Weights of a small transformer language model.
Training: a variant of Adam for these matrices, 366M tokens, 5590 steps.
Each number is 200 + 40 x the weight over the matrix's rms, rounded and kept within 0 to 999. Layers, rows and columns count from 0.

# down: layer 19 MLP down (transposed), 1280x320, rms 0.0528, rows 390-398, columns 80-159
# up: layer 19 MLP up, 1280x320, rms 0.0535, rows 391-398, columns 80-159
down390,165,210,231,180,283,146,236,200,158,95,252,172,306,177,164,233,189,272,189,150,136,142,161,202,203,180,215,202,136,241,242,240,252,191,253,243,194,197,154,211,185,225,216,190,235,238,223,216,235,274,135,202,151,147,172,139,109,196,198,229,151,185,183,232,215,216,219,158,200,210,117,258,191,206,240,234,158,173,164,162
up391,188,272,166,160,289,178,212,132,206,211,249,226,165,201,205,179,118,176,186,259,182,251,183,150,244,194,206,138,163,234,198,73,178,193,250,198,238,177,145,191,213,204,166,158,207,215,261,175,173,213,218,179,240,147,226,214,114,194,174,219,246,169,230,227,246,196,170,267,190,156,221,214,261,167,210,251,207,213,211,170
down391,204,194,217,244,247,216,238,203,147,196,195,227,224,168,195,215,204,196,172,178,204,166,186,225,233,150,227,247,207,152,136,253,178,256,185,197,233,183,185,177,132,82,262,203,180,230,189,267,208,183,207,179,171,262,261,190,198,257,253,151,243,194,270,164,246,265,194,197,221,258,224,252,190,243,239,247,151,166,231,174
up392,239,227,184,212,232,187,172,239,210,188,187,264,206,238,206,203,89,227,146,283,215,138,218,246,169,225,236,173,214,173,165,239,184,195,240,110,214,281,200,139,175,246,197,217,193,151,205,232,191,131,213,174,194,259,206,273,237,138,214,264,212,126,240,140,226,198,161,203,147,205,242,220,206,163,142,173,128,228,204,185
down392,192,210,202,192,191,207,208,217,235,260,251,218,272,184,219,291,287,249,226,190,198,103,189,169,163,196,242,245,209,188,159,246,252,181,120,235,164,176,203,244,140,185,211,179,187,214,255,191,206,252,118,217,158,160,213,223,205,232,228,195,213,210,128,284,153,245,190,225,215,205,133,233,190,198,192,235,272,261,224,162
up393,200,193,177,207,222,173,214,110,199,157,237,212,207,214,165,82,124,180,177,191,231,219,188,234,164,210,242,156,214,230,180,175,174,206,184,213,210,210,192,249,218,153,246,181,203,117,262,270,230,231,202,166,222,154,204,212,193,241,178,206,240,154,202,267,193,200,135,182,156,176,192,238,158,205,164,227,238,217,172,223
down393,224,166,194,236,192,184,156,192,226,220,261,222,213,187,183,239,182,229,232,191,199,239,181,219,208,177,201,206,282,171,200,214,214,184,201,206,181,254,220,175,204,203,226,188,116,122,222,190,222,159,167,225,140,186,260,239,142,256,232,171,172,294,184,160,167,170,201,190,215,165,226,171,213,152,213,180,218,185,224,244
up394,162,162,189,227,216,137,172,170,175,196,176,208,184,162,247,145,213,216,155,187,259,181,187,201,193,149,176,227,244,207,181,192,194,169,191,177,203,222,200,223,247,197,224,171,234,173,200,150,175,205,223,291,178,209,203,203,170,167,193,181,241,264,146,241,266,206,184,215,193,140,144,229,185,252,182,259,186,188,261,229
down394,118,239,197,225,149,275,237,205,152,256,217,224,278,276,293,273,175,167,212,151,203,195,205,275,219,178,192,140,196,196,220,202,224,244,247,162,131,161,250,230,187,159,216,210,207,237,163,205,199,202,217,245,178,177,190,153,196,192,253,203,204,144,197,138,182,187,224,217,207,255,177,162,273,218,198,203,219,210,182,165
up395,199,343,224,205,157,152,274,153,279,233,260,189,253,208,187,204,169,188,166,228,223,235,223,252,269,219,182,209,226,154,188,193,254,211,211,220,246,163,248,192,201,246,261,189,263,225,223,226,178,187,229,217,186,146,108,220,259,193,290,214,227,180,126,223,190,235,240,198,201,242,166,137,87,230,204,164,159,246,181,238
down395,172,207,154,201,221,185,150,164,222,333,227,148,118,212,194,98,174,212,216,187,223,175,245,191,182,235,226,219,221,169,121,211,184,177,209,256,213,228,180,215,160,203,140,280,219,179,220,203,233,185,205,234,213,186,150,224,255,169,136,232,186,154,222,218,192,123,216,230,187,186,229,256,183,159,193,236,166,200,211,128
up396,188,199,257,207,256,199,157,232,254,197,215,200,209,195,171,250,238,156,148,203,268,205,218,237,192,234,173,234,220,167,189,228,262,264,231,192,240,201,160,247,183,204,143,169,147,153,242,113,194,248,166,190,207,176,70,120,280,170,253,233,221,200,195,270,225,245,246,247,232,251,201,174,149,181,166,222,170,278,212,253
down396,237,199,259,195,153,149,268,205,172,265,185,242,222,268,308,231,273,155,249,152,175,190,202,196,237,169,208,208,135,186,166,132,118,217,202,219,171,229,205,219,215,231,207,227,200,240,203,195,153,173,179,224,207,223,263,143,130,188,204,172,151,184,181,139,238,218,161,143,187,143,163,146,269,237,289,127,134,172,168,245
up397,177,289,195,215,104,229,242,237,250,145,222,227,219,234,205,174,259,207,207,217,165,173,199,275,178,243,172,219,197,175,187,158,124,122,198,179,180,207,198,287,164,96,226,197,187,175,275,237,173,201,122,182,212,215,204,222,339,192,228,243,248,209,185,133,246,195,202,230,255,160,216,301,287,175,162,186,278,180,284,274
down397,117,251,196,246,221,161,200,241,249,228,274,227,105,195,175,221,177,129,225,275,148,222,169,267,210,165,241,214,220,203,194,237,169,271,172,216,173,220,157,112,218,279,189,268,237,220,187,212,180,197,215,244,222,155,208,160,193,220,212,171,176,230,162,270,228,212,205,197,207,220,146,222,145,151,172,255,185,236,201,165
up398,205,126,218,166,184,230,216,159,265,190,180,227,218,175,323,187,253,252,194,206,170,144,185,196,199,215,188,186,239,208,193,193,165,177,222,232,194,157,204,217,203,124,171,237,218,224,168,220,243,183,137,247,256,224,192,212,200,131,176,201,260,206,151,140,105,167,188,243,138,158,140,253,247,252,178,195,213,195,272,170
down398,235,241,206,220,238,104,246,238,146,243,254,173,221,198,188,161,224,179,239,220,245,170,202,214,242,195,179,185,111,158,128,201,242,257,228,188,231,212,237,234,218,191,223,180,175,189,203,76,228,285,169,168,185,236,205,189,207,178,156,248,252,172,183,220,243,203,214,175,169,229,221,175,199,219,257,185,113,194,218,168